{"positions": "rope", "qk_norm": false, "bias": "none", "parallel_block": false, "lr": 0.00229, "beta1": 0.9, "z_loss": 1e-05, "train_tokens": 145600000}
Each number is 200 + 30 x the weight over its row's rms, rounded and kept within 0 to 999. Layers, rows and columns count from 0. The size before them is the row's rms in percent of the matrix's.

# layer 6 MLP down (transposed), 512x192, rms 0.0771, rows 256-292, columns 64-127
097,211,169,209,189,182,183,174,159,227,205,224,194,198,203,238,210,133,169,148,242,181,190,232,157,178,241,190,188,205,242,226,230,144,244,206,192,183,220,191,190,178,193,206,188,169,252,215,199,194,185,160,189,160,186,168,155,186,161,205,205,247,198,192,217
097,175,197,188,234,181,225,197,191,199,205,183,201,147,115,171,183,189,225,181,146,193,200,138,228,201,193,228,259,166,134,213,147,225,191,189,179,201,202,224,226,201,177,209,191,255,220,183,182,200,253,232,246,199,165,223,189,158,238,164,220,178,219,153,231
096,219,201,100,181,152,190,208,188,221,199,171,129,177,231,199,221,188,229,239,78,203,195,216,172,194,184,179,226,228,221,180,203,186,140,254,228,200,191,188,129,224,217,190,165,189,233,194,142,135,173,230,213,176,215,164,225,203,220,211,147,213,145,196,210
097,196,167,133,156,198,237,223,205,192,231,170,204,252,193,191,191,198,198,197,158,178,205,184,219,201,190,196,144,207,191,192,208,184,220,183,242,229,250,200,218,218,230,205,189,197,244,199,218,237,153,190,143,186,259,212,197,213,186,250,214,207,203,173,217
101,195,234,232,198,214,174,181,222,211,232,211,134,217,180,179,191,162,137,200,247,137,221,189,207,202,182,164,204,184,208,137,170,170,224,256,187,154,255,154,176,202,237,159,189,154,200,221,172,201,194,186,161,224,218,229,256,222,182,182,240,166,221,219,138
098,269,126,268,212,154,183,211,173,227,202,210,189,189,224,207,171,164,182,198,223,194,196,175,227,218,190,185,186,199,158,275,227,260,190,175,190,264,170,201,207,210,240,221,178,161,196,180,232,187,222,215,234,252,213,198,197,164,176,278,165,214,198,229,176
095,148,156,213,183,159,198,164,243,153,203,238,168,126,192,156,216,189,148,213,196,221,200,166,236,170,243,179,219,254,247,128,178,215,244,242,166,169,188,134,193,165,176,190,194,203,189,217,192,202,274,204,195,177,183,165,190,202,195,147,198,197,210,237,196
100,186,154,170,194,232,182,127,255,180,165,122,213,188,254,162,228,180,246,229,181,222,186,190,160,238,222,238,184,218,229,214,213,166,194,205,196,192,184,194,185,190,260,189,277,228,233,195,175,190,234,181,194,198,177,174,210,165,199,156,168,168,198,215,185
100,162,227,265,223,223,222,178,187,202,189,146,220,195,188,194,210,179,194,206,182,254,248,172,244,220,217,209,188,238,186,145,194,213,189,224,187,246,223,216,223,184,232,154,161,231,189,163,180,184,224,231,216,178,159,229,182,194,201,176,183,161,166,215,203
102,213,257,183,196,235,268,174,186,237,269,211,229,190,168,254,195,180,170,213,138,209,157,187,230,202,232,204,164,182,231,208,147,204,202,212,211,223,258,212,243,209,184,219,203,200,151,191,204,240,202,202,266,144,174,151,200,241,222,205,196,187,209,215,194
102,170,212,193,168,126,213,149,200,179,181,226,210,206,208,228,201,249,188,202,256,203,183,167,219,183,207,231,207,189,195,181,158,222,205,178,182,202,220,175,176,221,234,188,220,173,165,183,210,207,197,198,205,192,170,274,228,220,137,201,176,234,256,209,185
104,208,211,227,205,214,212,224,231,207,198,204,185,193,206,202,235,190,213,212,203,215,208,249,155,190,250,225,196,159,178,244,194,179,200,173,234,243,200,222,199,186,204,225,264,234,165,225,181,255,199,209,193,233,177,212,201,222,166,158,260,194,238,138,231
099,213,203,192,235,182,213,178,192,190,201,159,187,214,179,148,194,140,215,197,191,203,231,218,158,283,258,193,254,186,214,243,220,163,149,259,243,197,234,200,202,219,209,181,139,228,218,202,210,224,166,175,237,166,238,155,184,225,259,145,231,214,164,247,193
099,230,184,191,193,165,211,148,180,228,179,200,180,198,217,190,174,204,188,201,210,243,156,221,198,230,166,204,209,182,210,202,220,174,172,121,165,191,165,198,252,141,226,166,217,250,182,224,228,116,177,209,200,192,170,212,244,213,224,228,166,135,200,191,213
096,188,187,238,251,208,169,178,269,211,187,196,209,189,169,260,187,146,248,227,211,193,172,200,154,199,156,178,169,208,225,196,227,253,213,182,209,205,221,230,264,169,182,210,171,216,195,190,181,189,211,201,259,170,162,233,213,171,188,182,255,199,160,210,184
102,171,202,203,223,180,182,219,203,229,184,184,214,172,200,212,209,191,205,195,159,176,246,202,137,195,187,206,181,235,163,169,235,208,229,217,229,222,164,191,262,196,208,213,161,199,227,198,195,205,209,209,220,203,244,205,177,202,206,181,215,218,189,202,174
092,138,215,167,186,230,231,188,177,227,151,222,184,243,225,234,174,232,156,214,208,201,168,215,178,210,214,180,145,186,206,170,214,203,154,194,156,233,196,252,219,184,191,258,197,204,200,261,184,181,173,205,177,196,176,241,201,200,247,161,217,149,189,277,229
100,213,203,182,180,219,204,198,185,194,155,254,213,219,200,168,191,248,140,216,199,258,263,247,226,236,175,193,191,241,241,212,183,211,199,206,179,167,187,176,196,192,219,189,169,127,147,175,201,181,178,125,239,203,176,172,199,182,212,181,193,234,190,211,221
098,219,202,188,242,237,204,213,225,185,246,257,178,196,205,162,185,212,158,198,220,237,208,270,179,203,155,174,189,195,199,185,174,118,203,147,198,204,199,203,202,206,216,137,212,228,230,146,271,193,157,216,217,231,210,177,205,164,222,191,230,201,154,215,241
100,231,191,164,223,214,208,222,202,179,200,193,192,174,201,221,179,234,139,218,213,179,233,226,202,228,181,182,230,237,189,158,149,183,186,210,216,231,170,236,169,172,214,178,247,141,210,218,182,159,218,233,179,220,186,261,206,179,228,216,187,193,237,169,271
104,190,234,250,219,136,181,192,135,166,210,168,265,209,238,188,238,182,220,181,180,213,146,191,195,184,230,165,172,235,250,233,213,179,182,211,164,209,189,191,196,234,239,211,194,209,194,235,231,199,187,182,221,242,180,176,223,234,247,212,173,163,123,198,172
097,191,209,195,241,129,171,140,202,218,217,233,174,183,192,186,180,244,169,196,209,222,206,224,194,219,226,190,210,211,109,213,158,176,165,162,170,182,258,184,258,218,138,192,253,215,188,156,179,177,181,206,164,184,208,160,172,214,147,141,222,209,199,221,171
104,137,201,161,189,145,265,124,195,199,195,179,203,183,223,232,186,224,204,197,190,202,214,211,171,198,190,224,268,145,190,170,214,143,183,203,248,208,191,187,219,186,170,227,186,256,215,200,158,180,160,167,201,155,188,201,171,236,158,191,236,206,224,186,207
101,221,184,212,206,221,199,213,194,208,192,238,144,206,248,172,212,185,259,207,153,226,215,223,211,154,198,219,179,203,228,233,185,196,175,182,212,143,196,153,249,203,204,184,196,185,200,172,222,168,177,225,146,189,147,205,158,226,205,221,202,244,181,199,134
102,223,210,172,202,238,224,226,183,184,170,195,176,250,185,218,208,175,219,153,179,131,227,210,228,242,218,205,194,158,221,203,188,200,190,147,145,219,192,194,208,224,210,222,209,157,209,204,138,204,161,227,219,174,186,152,159,174,228,201,246,235,236,199,189
100,230,184,214,231,152,218,209,136,234,170,180,188,182,235,169,217,192,198,194,252,197,206,239,176,166,236,191,194,236,214,208,135,227,194,216,196,279,184,199,164,202,130,214,200,137,206,194,221,212,149,179,198,235,202,196,209,179,164,199,217,238,232,187,184
108,247,211,199,262,227,262,225,149,257,223,139,187,202,198,175,223,243,212,223,211,211,155,183,179,165,194,120,215,227,194,153,249,184,161,204,163,167,226,196,157,206,214,185,218,205,193,238,167,198,216,195,193,198,172,203,168,186,191,163,229,162,199,187,154
093,169,209,206,265,192,206,160,192,186,219,193,232,204,202,186,195,122,171,178,153,178,153,198,211,142,251,219,192,164,213,241,228,213,190,243,211,192,209,171,161,267,208,235,178,227,163,264,163,219,172,226,219,212,209,188,189,241,243,189,221,214,202,160,170
099,222,197,238,174,222,229,173,202,180,177,211,190,166,215,194,185,200,198,193,222,141,200,166,198,243,234,204,171,222,173,225,214,204,201,222,198,223,264,192,207,226,178,252,177,210,212,167,230,229,226,200,153,228,199,143,212,220,232,192,188,197,197,215,196
100,228,182,206,203,223,171,169,145,218,208,224,236,228,165,174,183,203,225,216,259,207,201,173,136,199,213,168,239,159,224,191,176,189,207,186,188,182,208,230,171,238,172,259,142,198,231,181,212,223,171,282,196,170,228,187,208,214,176,151,240,230,182,188,112
096,172,174,185,167,232,175,233,220,261,208,226,177,200,182,135,224,194,194,162,200,185,199,215,233,218,198,160,200,156,218,182,209,196,182,174,194,184,213,187,226,211,213,193,175,130,222,201,177,212,221,160,238,169,226,237,189,194,222,143,228,177,199,252,228
099,195,186,205,150,182,225,191,224,151,200,214,193,239,203,188,248,143,228,142,181,222,197,189,156,186,218,177,216,179,157,228,187,222,165,160,190,193,133,138,209,202,210,212,276,163,261,226,190,260,178,209,217,229,246,174,203,181,153,200,210,195,247,186,229
106,197,213,202,162,206,178,193,256,231,258,212,201,199,226,229,204,223,181,244,166,168,228,187,194,187,216,202,150,251,134,231,215,169,228,212,223,188,174,226,216,237,243,210,173,239,206,232,205,172,156,211,213,224,206,194,160,152,171,227,202,168,244,210,177
099,160,236,189,220,163,200,262,221,210,245,171,202,235,247,221,225,168,126,183,181,194,228,205,176,260,248,250,193,203,206,201,198,258,211,227,206,186,202,212,200,208,251,257,160,241,195,164,233,256,169,164,220,209,191,181,175,166,178,204,188,218,188,149,228
106,183,194,238,211,233,209,199,255,227,179,150,181,259,207,206,225,169,165,172,214,169,202,166,205,194,195,209,185,238,246,199,228,208,198,186,221,196,218,195,209,176,173,143,212,243,194,201,188,192,190,246,184,177,182,217,228,170,168,215,223,170,175,198,245
097,184,209,214,210,237,183,199,226,166,220,211,231,184,210,208,177,219,248,188,261,171,221,180,234,149,173,210,249,249,186,198,246,235,224,218,232,205,185,185,179,199,224,236,188,182,210,205,184,183,228,258,229,183,194,202,149,176,197,187,134,174,221,221,173
110,206,190,214,196,225,233,169,169,198,188,203,198,238,211,194,228,211,242,172,194,182,190,182,216,184,221,215,200,186,212,237,176,175,233,191,227,236,181,219,257,268,203,213,205,224,212,229,220,154,224,161,212,177,191,270,170,171,220,214,152,165,195,228,170
# layer 6 MLP gate, 512x192, rms 0.0806, rows 257-292, columns 64-127
096,225,209,223,185,227,198,182,199,202,197,141,179,237,180,135,188,197,150,176,226,175,168,160,204,221,202,170,169,260,137,204,163,190,188,152,174,231,189,164,201,140,179,225,165,241,219,193,230,203,183,206,186,169,227,229,183,182,222,249,224,230,226,175,191
096,219,173,151,217,194,202,225,178,243,165,181,212,201,216,220,165,209,249,229,160,210,186,190,139,176,229,190,179,245,224,177,182,149,240,206,198,246,241,208,163,215,194,179,187,189,216,180,154,147,173,167,215,239,261,156,191,196,193,225,188,164,231,240,222
098,189,137,225,153,176,230,229,213,142,238,230,179,178,218,206,128,222,193,214,227,172,186,208,179,191,210,260,229,190,186,268,213,222,187,185,219,191,228,193,149,250,181,198,192,190,237,185,206,219,187,189,215,249,243,170,207,209,162,198,200,199,213,153,191
102,197,150,183,247,182,173,192,161,143,178,236,217,220,204,182,196,167,144,202,195,204,212,191,213,228,212,155,182,220,203,239,198,204,241,245,162,256,208,121,183,267,225,197,180,214,232,156,207,228,159,169,207,216,239,189,230,191,202,184,156,200,199,222,176
097,215,171,209,192,129,215,249,220,181,194,147,174,185,230,189,210,240,211,151,211,147,182,173,293,164,213,186,158,165,223,216,262,182,236,223,171,162,223,237,185,189,193,228,171,252,185,203,227,166,192,217,197,212,197,192,205,189,173,192,190,202,226,253,197
094,253,192,214,204,203,218,226,234,217,189,195,244,201,239,235,193,183,237,175,240,165,215,177,179,170,187,208,162,209,211,171,194,219,240,207,190,189,216,184,218,135,175,229,244,195,180,134,241,207,225,214,217,220,231,231,188,252,224,188,155,214,250,240,193
105,174,133,180,212,215,194,204,202,200,173,201,188,226,237,211,186,197,228,165,229,202,196,202,241,310,233,204,214,186,223,176,151,180,196,198,188,143,206,182,138,207,199,235,199,182,175,153,148,154,196,168,209,199,177,173,205,174,202,174,198,194,197,193,147
103,188,154,194,197,213,253,231,252,160,203,154,210,177,176,152,213,191,174,221,205,267,155,129,232,226,183,164,161,205,210,212,197,103,179,212,145,232,147,206,182,208,225,202,178,227,194,170,188,198,197,176,196,182,207,249,157,224,210,158,235,181,190,180,214
105,219,199,185,181,149,183,275,233,213,136,253,241,217,181,260,192,194,187,158,257,202,211,173,198,218,200,194,199,227,197,185,176,178,232,245,189,200,221,169,160,203,230,146,185,162,221,193,179,193,180,194,170,171,184,226,230,207,217,202,131,238,233,212,192
105,148,170,154,153,158,236,224,205,189,184,198,177,189,197,212,182,213,180,245,199,187,179,211,137,243,230,143,196,232,195,175,158,190,192,176,228,160,216,211,209,177,206,175,163,192,187,223,226,170,209,149,169,171,199,203,165,219,212,181,186,172,192,180,198
099,161,188,219,201,195,172,196,234,154,180,178,199,178,216,183,211,272,180,207,238,173,171,204,147,227,206,146,233,225,216,186,215,235,164,182,161,203,214,221,147,200,214,161,142,214,209,216,158,147,167,152,209,174,151,212,171,175,191,195,125,159,208,284,141
103,158,165,160,177,188,161,203,191,225,176,209,210,183,213,200,184,173,209,212,214,257,187,186,230,215,208,226,180,209,187,211,213,176,211,262,185,211,225,183,198,197,263,193,209,192,232,199,151,244,246,137,200,179,220,209,220,182,156,191,226,193,172,270,179
096,167,221,141,199,225,253,178,164,208,219,185,185,242,248,178,198,221,201,220,207,155,237,209,174,186,211,198,190,273,156,173,197,167,235,170,202,243,223,249,168,255,202,183,184,198,205,241,169,189,201,171,191,249,202,218,258,226,180,216,215,206,226,222,243
096,159,149,206,169,204,220,179,188,182,207,167,218,220,213,159,227,208,183,253,228,186,244,225,299,169,254,228,221,201,180,176,181,144,252,172,223,209,207,182,123,211,225,213,168,138,242,217,187,191,217,207,153,210,189,184,208,165,225,142,181,149,261,200,190
101,226,190,179,189,188,185,144,162,164,168,210,139,203,185,203,151,183,205,183,212,229,260,185,236,155,196,247,170,235,178,126,167,185,205,177,249,178,210,192,225,205,227,198,228,244,177,174,155,177,192,198,197,230,159,205,234,168,154,166,192,198,184,219,206
097,164,161,194,200,200,186,158,204,197,180,249,194,217,192,237,151,219,165,175,228,202,182,196,221,216,206,202,172,243,231,217,192,203,218,242,172,214,190,227,148,202,237,220,197,216,222,253,183,213,171,203,279,162,201,235,245,178,193,179,172,178,170,208,151
099,221,218,186,213,213,209,181,213,181,171,150,179,201,210,231,204,180,240,213,202,237,184,178,211,166,210,230,188,222,220,192,204,228,194,189,209,231,170,173,208,112,164,212,201,224,251,211,152,227,198,212,178,179,202,208,201,225,210,166,156,241,192,223,191
097,258,151,181,200,220,204,199,250,204,198,250,236,225,189,164,131,157,200,210,216,162,255,197,224,182,217,176,137,222,180,187,185,154,242,212,195,160,225,206,161,221,217,239,190,198,175,218,245,210,196,186,218,167,184,175,166,214,158,173,210,171,196,169,132
102,145,207,222,216,257,210,187,156,167,185,207,221,205,236,171,187,221,215,189,202,196,194,216,175,139,306,192,233,171,183,210,245,204,156,240,186,188,237,198,200,231,204,189,166,241,162,196,191,162,221,212,217,217,151,201,188,202,203,169,255,174,257,210,195
113,228,185,178,161,172,186,185,206,209,201,211,178,219,183,241,202,176,267,173,228,196,221,215,157,199,155,133,185,230,167,205,196,181,216,228,189,236,280,269,174,188,232,187,171,230,193,240,182,255,263,205,236,161,199,211,204,218,188,241,209,194,242,213,157
102,215,186,218,182,180,174,224,179,159,177,201,241,158,204,226,195,197,260,205,230,209,221,189,226,197,246,204,176,199,238,141,220,211,169,205,229,204,181,170,169,223,210,294,207,212,231,175,140,248,152,172,218,203,161,204,233,240,203,238,156,173,177,216,248
104,212,168,158,188,218,135,196,201,261,206,243,192,220,212,216,137,197,178,177,214,196,212,191,228,203,211,232,143,189,154,195,259,234,264,201,163,194,244,160,267,188,243,230,220,217,208,208,199,211,246,202,202,217,180,216,261,226,130,181,225,149,194,190,194
099,212,246,150,143,146,185,242,189,186,219,214,174,140,142,223,205,234,206,180,180,174,197,181,227,288,171,196,218,209,139,170,223,242,221,215,168,190,250,231,189,161,201,242,183,202,123,205,222,202,173,156,174,158,149,230,174,224,234,192,194,261,208,214,187
100,190,152,117,214,226,157,174,218,199,220,260,137,204,151,181,179,238,221,162,207,242,213,191,165,183,239,205,165,204,225,178,207,208,179,203,156,177,189,167,192,147,210,177,204,198,214,182,134,170,169,185,182,190,178,188,210,169,213,206,239,215,195,210,219
100,216,204,211,212,188,191,249,213,164,154,202,201,180,204,219,198,206,191,138,184,185,143,123,153,192,218,195,211,258,217,200,225,198,215,198,193,265,197,195,169,207,176,196,222,212,198,163,205,214,234,192,187,245,178,236,210,230,191,186,207,203,139,245,176
110,246,185,163,187,175,183,226,185,222,152,235,169,209,201,195,177,182,203,191,219,207,167,180,206,163,185,219,202,163,185,158,189,135,237,252,224,197,212,190,190,214,212,210,185,204,207,231,179,233,204,232,117,201,166,176,202,206,218,165,188,198,174,187,168
089,192,223,234,175,225,251,224,228,166,206,160,216,197,213,189,265,184,201,224,201,208,225,180,191,171,154,220,229,248,130,203,227,196,219,210,220,242,178,214,211,218,187,190,190,237,186,122,238,239,190,204,176,227,154,241,176,143,207,225,233,184,201,198,193
099,172,222,174,197,242,175,218,152,200,175,252,214,215,179,243,192,225,201,261,194,206,172,134,227,132,187,155,180,187,225,230,165,137,225,215,200,231,169,202,267,195,220,147,199,206,221,233,168,125,194,205,215,187,194,173,264,233,163,231,216,195,180,201,180
102,234,184,182,193,229,185,171,169,236,220,254,177,220,210,206,189,196,217,224,232,198,176,199,179,214,247,170,193,222,160,192,159,172,168,214,206,211,127,136,143,221,221,267,178,217,257,202,180,206,178,167,211,154,176,224,230,176,153,165,170,150,210,182,207
096,227,196,173,164,211,181,141,154,176,165,158,220,221,229,170,189,234,200,160,153,158,262,142,200,218,163,152,212,200,191,170,199,167,195,183,214,210,175,257,209,193,166,216,188,238,181,210,206,215,193,200,164,251,188,199,174,180,160,186,173,184,192,136,243
103,208,200,235,191,207,169,182,112,140,166,202,163,212,204,176,169,173,161,217,247,201,211,196,233,157,225,235,170,219,179,218,233,170,153,201,167,236,226,216,169,197,230,219,122,191,207,238,169,152,248,216,190,169,206,259,241,177,204,234,194,149,210,195,202
103,212,132,224,200,170,167,237,245,183,141,195,155,229,184,242,165,240,182,257,265,164,143,170,209,216,153,156,183,191,151,207,204,221,226,205,156,196,245,221,173,197,147,157,181,173,195,189,152,172,226,206,169,157,164,176,227,219,185,174,160,211,218,140,221
096,171,224,197,199,203,237,166,233,177,144,158,163,213,236,204,152,205,224,194,169,190,238,126,179,199,227,216,174,229,195,138,159,186,196,172,240,117,158,233,193,196,198,219,225,251,206,206,216,200,214,215,214,205,171,181,225,185,224,198,199,211,217,178,250
100,210,202,200,173,176,218,191,250,185,183,210,212,175,198,169,235,114,197,203,234,234,192,192,169,245,217,219,242,195,183,174,205,180,177,240,125,207,209,202,189,142,226,216,197,182,157,211,173,202,220,184,209,219,180,266,223,204,198,179,224,224,135,181,210
091,155,189,241,167,225,165,221,186,148,190,162,199,181,207,204,220,218,179,210,186,156,247,232,238,237,141,191,196,211,204,142,217,239,199,183,192,224,149,244,215,203,224,248,174,188,213,235,221,184,231,202,206,238,241,182,206,223,221,206,197,202,164,227,186
098,207,198,180,224,193,203,158,149,196,177,179,240,221,200,175,237,235,192,222,250,199,169,125,201,198,209,198,203,201,221,182,201,231,200,239,154,171,207,197,211,305,189,218,197,217,181,181,241,181,156,226,216,191,177,204,164,208,226,199,179,168,201,237,205
# layer 6 MLP up, 512x192, rms 0.0788, rows 257-292, columns 64-127
096,154,159,197,213,170,175,214,209,183,180,211,168,192,200,210,253,211,175,174,169,233,195,237,231,224,248,216,172,233,208,215,225,177,213,175,217,226,206,158,184,165,254,217,179,204,190,245,179,204,210,192,197,208,156,197,240,229,202,181,172,221,210,192,130
098,184,216,256,196,163,216,181,146,186,219,207,178,204,177,205,187,251,187,174,204,193,221,226,185,212,197,218,223,230,201,180,164,156,209,239,240,227,231,214,216,168,194,186,179,190,189,112,175,167,141,153,174,239,202,200,189,186,232,208,266,276,212,183,240
095,188,221,247,201,223,192,168,137,145,217,189,160,125,178,257,210,185,195,219,143,236,198,218,196,271,230,209,254,216,233,225,175,218,157,191,194,200,162,173,163,149,191,208,190,170,186,198,195,200,251,161,237,159,215,156,270,244,198,225,246,232,138,247,229
101,189,228,210,195,184,246,193,191,185,182,253,226,215,191,169,245,193,192,222,191,196,186,227,226,202,183,162,252,237,164,184,207,175,173,234,192,163,184,232,211,205,178,201,246,208,190,210,196,220,239,200,212,201,198,231,221,197,151,235,250,185,191,194,184
098,213,202,208,211,211,167,173,203,208,243,212,205,221,181,195,256,159,223,190,156,179,187,174,217,191,219,209,221,238,232,179,203,226,190,214,230,171,153,212,269,234,179,222,170,186,199,223,174,180,232,237,189,189,244,166,270,196,200,227,170,170,211,207,191
094,144,224,156,186,218,204,247,196,258,220,254,190,200,234,238,198,141,235,192,222,164,191,178,195,186,238,272,196,162,184,241,204,197,195,217,252,174,177,207,191,210,174,171,186,169,210,211,217,219,156,205,209,230,248,215,169,172,184,186,213,179,257,191,227
100,191,183,234,202,219,185,189,191,199,191,226,287,161,186,266,178,183,251,256,208,189,182,177,181,198,211,156,151,225,215,174,218,202,209,226,129,154,265,130,247,204,156,139,230,179,221,177,240,209,198,144,212,201,222,176,194,159,190,220,185,209,211,220,216
098,209,182,228,232,206,231,242,229,229,184,221,193,250,216,193,195,234,172,207,224,191,167,223,206,178,210,230,212,192,210,212,211,168,232,269,206,234,131,200,208,168,178,188,144,221,183,151,259,192,227,250,216,222,196,194,230,193,162,203,181,193,217,147,235
102,202,221,213,125,227,243,199,167,165,251,254,240,215,196,195,192,253,177,142,192,225,179,268,236,152,169,184,222,181,180,201,212,245,197,216,183,174,248,182,215,206,213,180,195,184,252,195,202,207,201,246,206,214,213,243,144,164,243,187,214,247,198,170,218
100,197,184,219,172,160,195,156,206,155,190,180,179,293,210,210,221,196,184,200,198,186,222,247,203,229,203,189,230,219,255,201,165,172,198,147,142,215,160,201,182,241,183,229,152,220,229,196,124,188,188,205,201,193,214,196,213,170,171,216,200,206,225,199,178
103,165,199,205,206,158,154,209,260,173,203,219,205,195,202,217,245,195,197,236,200,155,201,186,184,208,256,205,178,197,188,198,231,189,157,202,173,190,186,185,208,195,172,143,140,166,203,238,228,191,247,139,143,195,209,200,183,175,213,167,145,179,186,186,172
099,193,132,193,249,220,219,207,152,187,198,231,124,191,199,223,206,170,235,242,192,124,217,215,199,207,194,161,202,225,184,183,160,232,200,243,193,183,216,175,174,215,171,170,220,243,143,189,181,178,187,146,186,259,192,137,189,237,175,242,266,170,223,168,218
097,205,256,153,147,210,137,193,232,212,204,211,192,208,228,238,190,224,215,192,222,192,180,167,221,205,174,252,177,219,159,228,208,178,197,177,227,142,200,240,202,190,210,191,221,156,183,234,216,201,214,209,217,218,222,193,227,238,234,192,206,233,179,238,122
096,222,177,133,162,185,179,201,202,246,207,175,196,161,226,169,158,177,239,190,208,180,243,202,181,189,241,206,235,194,196,218,224,233,252,208,191,220,251,152,135,202,234,209,203,231,210,200,208,219,242,226,195,198,198,210,204,227,174,276,199,217,176,196,241
105,182,201,190,146,178,173,224,173,220,225,199,205,213,183,125,243,204,173,215,114,218,185,190,180,185,227,174,169,244,222,146,245,166,230,269,207,250,254,178,209,190,206,172,175,164,225,228,195,173,221,173,208,200,203,166,209,237,204,221,234,216,207,148,156
091,211,196,215,160,198,183,205,121,183,178,200,191,202,156,200,175,196,233,170,218,200,194,171,244,174,187,235,221,198,173,210,192,194,186,216,250,224,190,180,210,191,230,241,185,174,190,170,217,177,230,230,218,213,198,178,217,244,158,199,204,207,232,200,275
100,181,173,191,264,241,236,185,228,234,223,205,153,201,198,220,225,172,229,176,229,182,216,176,192,163,187,223,218,169,258,237,187,160,174,196,176,180,193,225,224,198,182,157,234,221,226,173,193,245,257,197,146,211,215,221,158,233,242,182,199,240,218,126,145
099,184,186,221,188,171,171,216,169,158,167,179,198,172,179,193,216,161,170,194,234,178,197,245,211,259,181,163,247,188,177,231,228,200,221,254,201,246,177,184,171,210,242,215,220,211,203,181,235,154,262,157,186,222,218,183,285,172,266,142,238,264,163,179,186
100,191,215,162,188,265,165,204,201,235,240,174,197,249,181,161,209,222,162,206,208,188,237,181,206,199,232,119,215,204,161,167,213,235,214,151,177,209,221,201,214,205,218,175,182,150,211,150,199,216,184,240,219,174,215,174,215,193,168,202,229,220,244,137,229
108,195,195,161,188,174,193,149,204,196,163,217,180,214,191,184,193,226,252,155,206,222,213,201,236,213,207,259,196,176,180,191,249,202,222,174,198,218,238,151,195,185,233,185,185,199,239,232,151,177,241,219,207,142,245,215,147,223,228,155,225,226,211,294,152
099,213,192,145,177,185,198,208,255,254,279,236,150,235,206,202,219,234,224,173,212,233,177,215,172,182,208,205,182,173,155,214,201,139,192,200,191,182,197,241,251,214,160,174,203,165,190,216,197,188,207,224,201,195,254,181,183,195,198,133,256,149,211,236,146
102,182,186,219,231,152,134,219,240,202,215,194,204,217,265,191,205,187,214,212,242,164,195,213,155,201,207,196,213,236,182,160,190,126,236,194,218,198,207,176,228,198,184,184,217,102,233,178,200,217,212,190,144,230,223,217,184,209,238,140,200,228,211,261,171
100,190,221,245,197,227,151,215,192,149,188,168,192,197,221,178,200,221,228,157,199,195,175,191,167,226,229,211,147,229,193,193,164,241,166,167,162,193,184,160,188,150,230,198,194,193,187,166,276,203,209,191,201,139,196,157,190,187,229,234,194,247,161,239,151
102,220,179,221,151,224,211,242,216,174,197,220,156,242,187,193,202,260,167,137,220,209,248,177,169,254,156,243,183,224,218,222,213,213,210,262,204,187,180,187,217,224,233,221,148,140,226,188,213,182,192,153,200,242,179,184,224,247,180,190,202,147,175,162,226
102,246,170,222,203,247,197,213,244,186,184,256,214,185,181,168,180,247,159,195,170,190,184,213,165,210,172,215,268,205,191,166,172,211,195,200,236,204,168,244,208,256,170,220,178,210,133,184,235,246,235,223,168,163,130,195,103,188,235,195,213,217,220,167,180
108,170,218,218,193,250,252,243,232,236,173,190,199,169,190,179,177,208,222,206,183,213,142,145,172,176,188,199,184,195,247,203,212,218,213,238,257,193,238,181,235,207,189,126,172,218,182,185,215,192,249,190,235,220,182,228,224,142,217,199,194,137,190,211,211
092,172,191,236,171,170,186,209,179,144,197,213,152,224,213,192,231,192,194,254,239,198,200,198,212,204,203,177,221,196,226,209,242,186,206,235,160,193,168,244,161,171,216,263,189,185,232,187,190,190,169,203,191,185,212,249,209,189,195,160,193,248,189,229,163
102,163,187,175,190,223,207,162,221,226,208,217,197,191,195,199,160,135,249,228,194,213,169,235,189,214,179,202,169,223,209,225,162,218,165,180,228,148,212,200,230,180,217,192,161,209,207,232,234,115,175,221,243,149,202,214,156,169,141,177,172,224,177,223,212
099,229,170,214,252,243,208,176,155,214,206,220,180,237,167,215,194,230,266,247,185,265,188,162,159,154,194,194,195,184,197,190,151,162,205,215,167,188,209,206,250,188,188,135,203,278,165,194,214,175,207,216,171,199,230,225,187,247,241,188,188,214,165,238,196
095,159,221,195,230,195,196,218,159,189,171,250,170,178,170,242,155,203,211,216,187,233,238,193,229,216,251,249,187,204,188,203,225,174,145,242,210,175,232,182,251,159,164,194,213,222,222,212,203,219,178,195,132,195,169,204,236,196,199,193,189,208,148,234,261
100,187,236,178,188,207,196,156,217,217,202,220,200,243,203,230,235,211,243,247,247,177,209,229,188,212,195,170,248,211,211,229,215,171,191,199,172,132,205,208,241,169,211,183,182,213,223,187,240,204,162,223,194,183,126,176,160,221,220,187,223,213,152,217,227
104,148,224,210,191,222,209,215,225,211,189,246,233,188,166,162,201,217,215,213,173,171,227,200,210,184,172,206,180,196,174,177,212,236,176,239,237,198,154,184,189,252,141,175,201,179,250,161,241,188,149,216,260,202,262,211,221,192,172,248,165,247,176,211,208
100,194,171,190,245,235,220,190,170,218,197,170,159,183,216,246,194,201,164,213,165,143,203,135,199,196,203,182,221,173,205,177,169,220,237,178,226,181,197,252,163,225,221,221,189,200,186,192,145,165,205,226,195,175,266,233,228,217,235,189,186,167,233,202,139
105,205,187,186,217,180,181,203,213,196,164,189,180,234,218,176,165,212,169,233,113,183,208,183,203,221,246,193,260,200,216,177,177,218,183,163,228,201,251,218,230,119,195,229,181,234,225,195,180,220,228,235,229,201,200,187,217,219,212,171,185,234,186,170,151
100,188,196,201,196,131,224,208,215,231,224,230,217,225,192,231,225,189,173,208,134,243,185,203,214,217,255,182,172,173,201,251,176,196,143,181,203,185,217,241,199,245,154,128,208,224,220,161,226,187,203,196,140,190,173,199,238,215,216,237,278,210,150,184,230
108,210,223,147,178,190,158,237,203,221,196,200,246,250,220,185,186,229,241,187,238,193,252,218,205,197,171,165,185,221,216,190,246,162,224,153,171,245,188,189,225,195,216,222,181,231,179,227,197,180,190,223,148,208,171,120,189,172,155,205,178,162,186,246,243